From a checkpoint of a small transformer trained on Wikipedia.
Size: 11 layers, width 64, 2 heads of 32, MLP 256 tanh GELU, 0.73M parameters.
Architecture: LayerNorm before each block, biases.
Each number is 128 + 24 x the weight over its row's rms, rounded and kept within 0 to 255. Layers, rows and columns count from 0. Numbers have three digits each. The size before them is the row's rms in percent of the matrix's.

# layer 4 MLP up, 256x64, rms 0.0878, rows 166-215, columns 0-63
088:095136129082106123146146129116103155125144153087099144104129127130068130130145117175142156150152165094125138131127135148118143106148155100126144134162136105185142118172153109179139129137092131
096:083125095119134144062129109127119099133156129083120108126127111090150140103095132122137096089165083083124127100184106125090126115131104109134128120116121105147091122127130121115119098098140105
096:073155068127154121091110114116127126057142123114144161132118131139115125123116110144102166118151105148110160134120121136122124148167131129142111134080073114158128128113117112104148088138161113
100:101116106085143205145090133145139143090119102097149145141151168121122096107132131116082096117147117097116137112096132165139125140144097120129153131117134106103092107083154100118138150123118123
095:171111114094142109121144115129117157111109105134131090150153103120123052088121132116120138106153165106114110099101105134117134116106117094138105094128124120118122154136083076167125115100107160
121:078101113143123153092145142112128139077099115106091096135157152126130097122131128133122140129100137134132104172137136119145123146140102114103114135121140080089096101096083102075114116163115157
117:086074104111102094070121118119104138122116109116107129128117150121107128098165138151121114098122109106121103121109083142061116142142095119105079102100139162117095129129140145113142104120145127
083:134105129115156140149145151133109188130122155139149137172136137143092142121177133123099154159065124152156105127160170141101144129129118143117131111171130178111123142117114154141129170113101150
092:083110104110145151083117137111115092172170157139071146119139151122115111138136106127112124113113130129100156130173133137134112154145100135144088125139136124138105185123114126128125066113170147
117:092160116102141157149119124107132176136070106144079096082139128170117077150112152151080115113103137114143120093129115110143152107126136141161124147098140112137104111122145124111103143158134127
091:109152128158169098165138091121141150099136108079128126165145158131129112080118154116121117120101128132156146117117122151125077155117108111160147117105180118141121116097098135127131133166085169
107:168082105105108141108101135099113115074085140094087119155166111128133125161099135163097149136112127150129099096140131127093149131124140121176108132114136122138140094158156127146146086136142155
105:070145118127125138113129107141115145078131110137109123075133152141128110120130118146090105090135130132115133087131104120073120146080130126129094120120145109119110103145118112094111139113102050
106:101128153147161133095165123102122147140136118091099139123099144140135107172118145183105123109116087130085122116153109150085106121111128117158098140066160114119107150149133096133150108126125094
095:132104099119129150172175116155094141144110127126117128134144122122103149137136117138127062136126154091129157123159161114139161128116156120155119148097129156174112129198152089159154117128138135
109:082092092104070139116098122120139149177123115104092105103138111133099117110138093102104122101115140126132142106101117103107108133124098090145111086124091124102113138135118072147148093133126120
082:092160117130155098080129105114121142138141126124154127124142114154148117134169156122120113097132108079138129145128134090098093148149151134088126122127154079109085075070122115103125130124120097
108:087131116116157168144153130131100149139108167104104150119110144143095111110118152120112135079100179133131166138115152102116107155089113144128153097073124104116106075135104112138140144128102140
107:169133116089145137105117107127123163116139146132143101144169107144111100159110095153107125110112171087100142146106147078104114093110106115136095079108137091134110091127094110131127115143110160
098:112114140105094134164114154121100150129099109137081107110127130159100157086156156126158144123093134116107160123162153129117154126171110123121136131102114140132101177083114145187153123141101146
097:152171129158097084164151081094116121103140161123067115103142143124123113131163133131160120136168144084129119125107126099104154170138126153126115129161137152160111091129161118114125116135131154
098:192107123157135132176078130170128122151128126119130126122137127142135166108131087160148126115109145094100165112134127150092124153136142127144116111093177126119079130131138086146161106154110133
117:109126095098142110136098092128102162090112141143144091078123128146101142108139086104124091090160126104128134085105116152122113108117107097142125104129097118135076109101146121149148139135106080
116:092117148140145108084123192116140143123122153130074113144110138132125115094128098103103111150077115132149104120142147104150127142159174118138175115136141133128103146128173152146155103169130109
103:137137079144105122084134079161103123148091126096110102062152105157098127136097114127106134114155099093109102095139123105116143116102166113132157135136128095138111135099129128117129091137138096
092:134103117168135115116120150101138104109084158159119132149170089115154149129178118147145125121121134082098125170081134093115126093116120130149126170120156143165100129119115125134108077103122134
102:149138117139113150174155093117147106103188141127078126184129153139097154113143132131118123101113098114110092113121112157088174162148115094125104100112151138121124125139151156116119105155123151
096:153161105143155171106150144142128130120127114087122137119120122176143115098151115212085160121113107120152159113125133129127101121169105129106127092133162144145100127124128122179103145125113139
116:119125114157143163109160150147142151117095117112079143155105186126086150148076123125134113110129149093125174098140107135111100142129105114109143150136141094124146161151164128077136133137141109
098:115111148119109173125147122109177135121130110083096115083142093148131129080120131145097156167114111111105114118116147112133120113158124115124154181160155193128110126141133146151158129138122093
128:133163134137140139135163116142117130086117132140087118124121153101115128159170091151134104124163120117140158136141169135101150090136164180113125082177126141116133108115159167134140115132167166
105:112154138150101118113169144142102148140119152135106105115139110135129082105112157113136137069094139116098143149104121152093124125130100144160104088149125115104129107134134136165105096051133153
109:122130112138134195137132160128133135101102121191134085157098141124118109181123078120110130141147128112123138125152166139120095116122121085104139154168165117156111152140091126144128097115120123
086:147164117132131120138108160109171100119119140134115106118129091110109121127160091111076171121090129134089066114104131119087095117132118139130107095149172132119140112131117146124121101177138095
082:120158123124162127107121136112134179134163136130137130112103142145160135144144107116141139148144058172139115158104120108091175143138113146147145115120125154143080129109178126079146130167152131
089:109134104147126125134129107117145110106104132125137130086136110125115129141104166101113184156132076121112110185121118147149114142198128100149143146118157098085112114159107128145127145073135119
110:086118134136175115124130097154166099132120131085101110144112140062132114079125144117084105126140140132108154106148111124085098142095126122158089117096118141085132140132151114114127120120163112
104:158129149131126110133154175089123158095084138148124140153127085138120105161111114104116098150126086105153114122107148133097149154135099119141144119164132155108111138126171110120092072165100117
093:151156113148174135142167150145112126148145131172119100144161140167114142121113106124131119106085118097150139104106117111169085147151145168158130124140178136114153130094138136118135138144143190
086:143139105104127122154141121155184103141124102084116116127157090142100098094176097095116138107115131113120169135117154100161138173140150135176127104129155127104141136116156128143082139156111135
115:138101084158104148104078075139128145103116134125095147116116109115112120126150124094088140114101093110117138150143113170128105094143080126152128135127119126088097130127113106102113070113118097
087:158150166140142146102147105105136142089110095130114122145148139150093117100139145099124100128109132089098123101127145125165168149172131112117089110108150146178126133160119160173160103148150150
117:118164126116117075159150095114100106110152154139117117099076136156101142119135123140167127150125111093096139107098122107094090129099087098139107128105130131091100125149125090113122128137079112
122:091115101132119125089142106104116126079132087085105138084104103110135110126111095139117102098125076127137108115112079127116091100103091106115115122100110096105121112141077137101136125122130123
105:084130101128101147130079090116094141107137088101103127103091140160158118146121105113134116105095121118126153108150133144103108109159127125113125108114169114121064131107111146112168092156102108
091:113153112114144098130129077127153099086186111086099123115123102149139116104113106118111148120068099130105117121128131077092123090143151136120139127114146136103137120108142161140092134111117083
109:075121097107094113142143138131103144087098123085117161151075125133096063115112130145113109115102156106132167141100120093116093095136120104125153133132146126132103089129154147112115132146109130
084:064148109141145130120141118090077095107086119130113128090104170107093160151115155127102137136157123129110143175108157139153108126115111129162153134128128117147134101132125145145132155102130186
106:149154075098156091111160127088108157073136094141104117115072120122118129089125129119133128114118117112119127114113113145111118128134104107128080153078105126102098099089131154104111116149107127
111:135156151151134112102105111170107103120130143146110157158080131134104121143135106136108149152154133088126155080170144141084146165158140123132135140135167128159098128128153118173127125077093114
# layer 4 MLP down (transposed), 256x64, rms 0.0882, rows 166-215, columns 0-63
087:113164126134130094149092164100162118118151138129183140143097119139170111089084139123133161138148124091129133113150118147135120125158117099145085109162132122147130190162127113151125166137144109
082:115141092141108112130085148186155135129140143111142148120159126108128130128125121091135135066099088137115124145101086056117129160119136120131130122147114128122097126171104122097136150123092097
093:138138126124127147135139118132130131158143118128168131114098124127083132107184122138137113133137114127136170075187132141100097139167131122130078112147148137171183116162122100144140121134121075
098:138113165154111113154162141109098116134125148082087110101145132162126153143096124129124102079087135144188136144116156127113136135141191109087114130123122131167105091115134131101129111140135149
084:147126104126102168136119129175137162134134148114135130067132117109157142108173114119157105117121084138114083119143144112115130105117203155089138121115125136147116095136152112159153150099111127
107:125147146143146096084129132101109139116115150146143058136139120154142103185116104132144153137158142084094142085137116123139114106136101141184151144121088153116137099135125106132143147096143101
107:160092110153122138103094156164120107140122146129119145142079119161087124106122082154096110146107100104143101127131136115153162139141118078142134090147125113119135135122173113160122077114103158
066:134116118133135146110153125138124093127170130133099104116157120097107101145089157154175107119190145123153119143106111136139110128173084098127107113109158101143145128123113088144143110109153069
105:119118138147152112101096095094131102107168119076197140138127125140124145118121147104126108156117130160143155156142128138146125143144150094139120120107089078113119167116146122125092098138176100
113:129107133124154133105141111108172162114131109129135121131079125111136091158120145129101133097086133140106106088059109112125128116148173130087126117120127143113111102112117179121190113137120151
106:116155139140118154154104128120119082143071147151082149141104139141120105174139115117140093132133095147149125147115135103105138100121163097113115115151145118064111115148148133132066151102125144
105:103161108109108150123162142126146128149103149138129097083157132161117103145115158149151125094091139171129134182111136130142118140105179150174118137154146142129107107177125109121133139155088152
114:115117106092152128099149118092129129105150142118162098138124182122133134098124165138108174105130148132108089082091114150139106128142138122117157138160128112128128094115102136138067111135163178
122:085111097138172100067134129097115146095128111109140122136150137181147152101055111115121140160105135142135120154132109106145095142164126135144129131130108135110127126135141109141145099095132080
110:140130135165118126129128204137132107161115108120118150119099148143107136122131099123093128117137095138109129131094078143099067151137079103175123142115172118103133120122130136122096165128104131
113:138167099112144099136158137129129131115100107107108121104145098124132097152081150155103125107119174114160168116154116151145100132084169135151111137137113142105118129175093129121092137067124119
084:135182114111134097145108149157162145136178111119097113145158072147096136126115107098155144124139097133103130140183120096123110123153104089186118149107115167123123127142142144130106117136124126
114:148114137127134139151146109119195129100116139115131146107092126144107134106107130123092160119114119127138100151118089119123126090121116149149126125150124074109143167107119088180128122188137075
103:138127129150120164137123165134123129132128135100127117124112074188123097116108124157121108095146139086129164087138130109138137078104148062127158127130121161109127153125128152129099129094102090
104:124125117105147140093165139141120150168127134099104135162137123144123107132100127167138106108098114158140121117155105143152123147119139135091072126177123158112120135058161127162146079108122109
115:159102120169120152155172141123141120129157091146131124161127092141109143082150084151078154131096156115141111132134119155104120133142118119169146161095164121123119144118160168139094137131089123
106:086150145135133155096196114106119134122096096128132135146143101092119112146120174075112144144169152132153123130107128090111135140078093130150136123155096131097163125118126140086124132137110124
095:109132125094081123147125155145116101139099132145103161128126105117122129130178115103097112166117149156157103149140146150128178109163115116081115166156151109136164153122163160115084110130116112
125:099148102063115149150135115153135144115169111163116149158080143146134151129108116136098117096119094160107126105139142141125140137136175117106081122122140148159143127128173139121138083131140174
093:147160105123146100152148143113153115164101140087169151165115151114176155129172132134150106126139073144132120167149123167127134127105124108121129124101105144078142160124141168099138145143116153
090:175177132108125153132067165154099156142155097140095132156132128155138144141112126128131130137138105141140171113166121127161088127125135095096098134077119099122146105119111152103121152133099150
115:124165074126141119163156121136106131152118118120105143115099136110112160090142128096096107113112119127143134143128089191081147075125098134140097143106141161156086107116150100128134142139121150
105:113157098163124116133124137106097137112141132098118102133202152122118118165125135136181103155156119179090121098122105094145107124112121136079114095098132139169121106152130140109118103138128141
125:105084079099160140124108110130156122187101157114148106148113123106123141133187117142116109119157131153144137093113140097136110117080124150130138148122145082127142124105088162107089131126151126
109:148101135171146168133129112137118104126153121083171187099133136135168136114134117127120134117145102103112105175107119134132136109150145089149106138128128093089148120162126153159118140158171169
117:116130143118091119117111175138170121137163138137119142149138099128145108127105156123139161130152169151135131133103120110140083149155089080190136185133134125160161165133116129120135101137127095
108:146132123165095157111139127079093164109130142118144191084099126143124112125140161149112152104116128150167129160130145151105149111155133100058157102123122100130131116126126159138112113104130116
097:125176132163111133122112137130082113127150106074164159138138128086191163153133127113177084110142131134143103131117103136129159115083136148092131120121141125168135130143149116097155113129123127
090:113139143109139139114177152151127193172120132118135131127109169132147100153146131150148104131122138093150132138138153134182134134162149114135116150168157121156134169108138103167182135134128100
060:131128130132146111127110165153140167155114142154098099168198132134092110151121143163163115134092152103104121121112115127114108154153106116140140165117163134103134116125107119110158144124061104
086:149168112129138110141135123129149128096156077160130139107102147109120127139115152136131140127164192145142137150108117160136094143113110129167152154103129149099116191123132170179133130150092125
100:158072100127127130142096151135147126102127111115096160145132128131140129120106167140157109117139133119146150172090130154162108102141177118081121175092112094139104104104082133145148118151134136
096:145168145133147162128125107102144110132139131101160114142170181107147089156139152167101120095162162121143117142089123116166098137147119153107138113103106119147162127123126112146148165163136082
097:176114159145074147137113098120147119118136128157136157131113125101148153172167122144112117142126103123144137106141125150084142115133142119111180161117137069148150138145100119143115137095094076
120:110110153117135143111129164110065145109133184141117151142105132149139144105075161154139128168170111132128151104150113177114150114133148096099148130135101142142120111145092120110140108116143171
119:093119137153118146128092147133156085118124171126115126117146098179118130115116121157122102142145159130136109132154124129138126098093077124176157155106138127124138149180097093147085154116107164
106:124119150101098132085141155145146093185152130141116096158136085121144103149128140083157149150102154075179133138118156126087134150110107130157151163135147118114137139094137134108133132126153111
105:159156128139131106142128089132094122138147124149095066073080157134145126147130122136125126108140119125115134155155107119092147104134185144136079122135151120101140161154170112127151147099113108
080:156124106109143137133150117080147149134129196152124112130092110134106189130170122148118155149111107157149144118133154137123127123124167145145156175157138139113080154115147091166112127118133142
099:162131105124136135116092144126127174076168156106119128147132175111157127107126111113111104108091095134148156107088127164124105092151104114106129164133153110136123137140119155088178121161120120
083:177104102146089092145164126114174103129140161117134144131119125112149142137159121124127117104091172086111105141133131147144113140149137174143139130140140096196113099092139115156132098139102129
106:127116093105110108095145123101143137139129116128126139137076141166154129100149132093142134132089103150133128100114139186129134145147132140127115102131126051116141142129105095092078102144145172
068:155120111154114127126155155135137123152128158155115077136155108167098102132128114120180135151102158079143148095095133093119172134136124113131111096162168107127086128136132121143102159151092129
091:108117140130149141111159138145099163128149185151092082118136154127098124144136149158143109136082124107096118124118143129146144148143162147100142116126181104141156071120104127107129178132098138
108:125164091090145132117162108127115130124101167120138133105090133101137146176106147134163119141152122131134146165132118135112161144080130176182114157155154103164122159105151106118137098110109135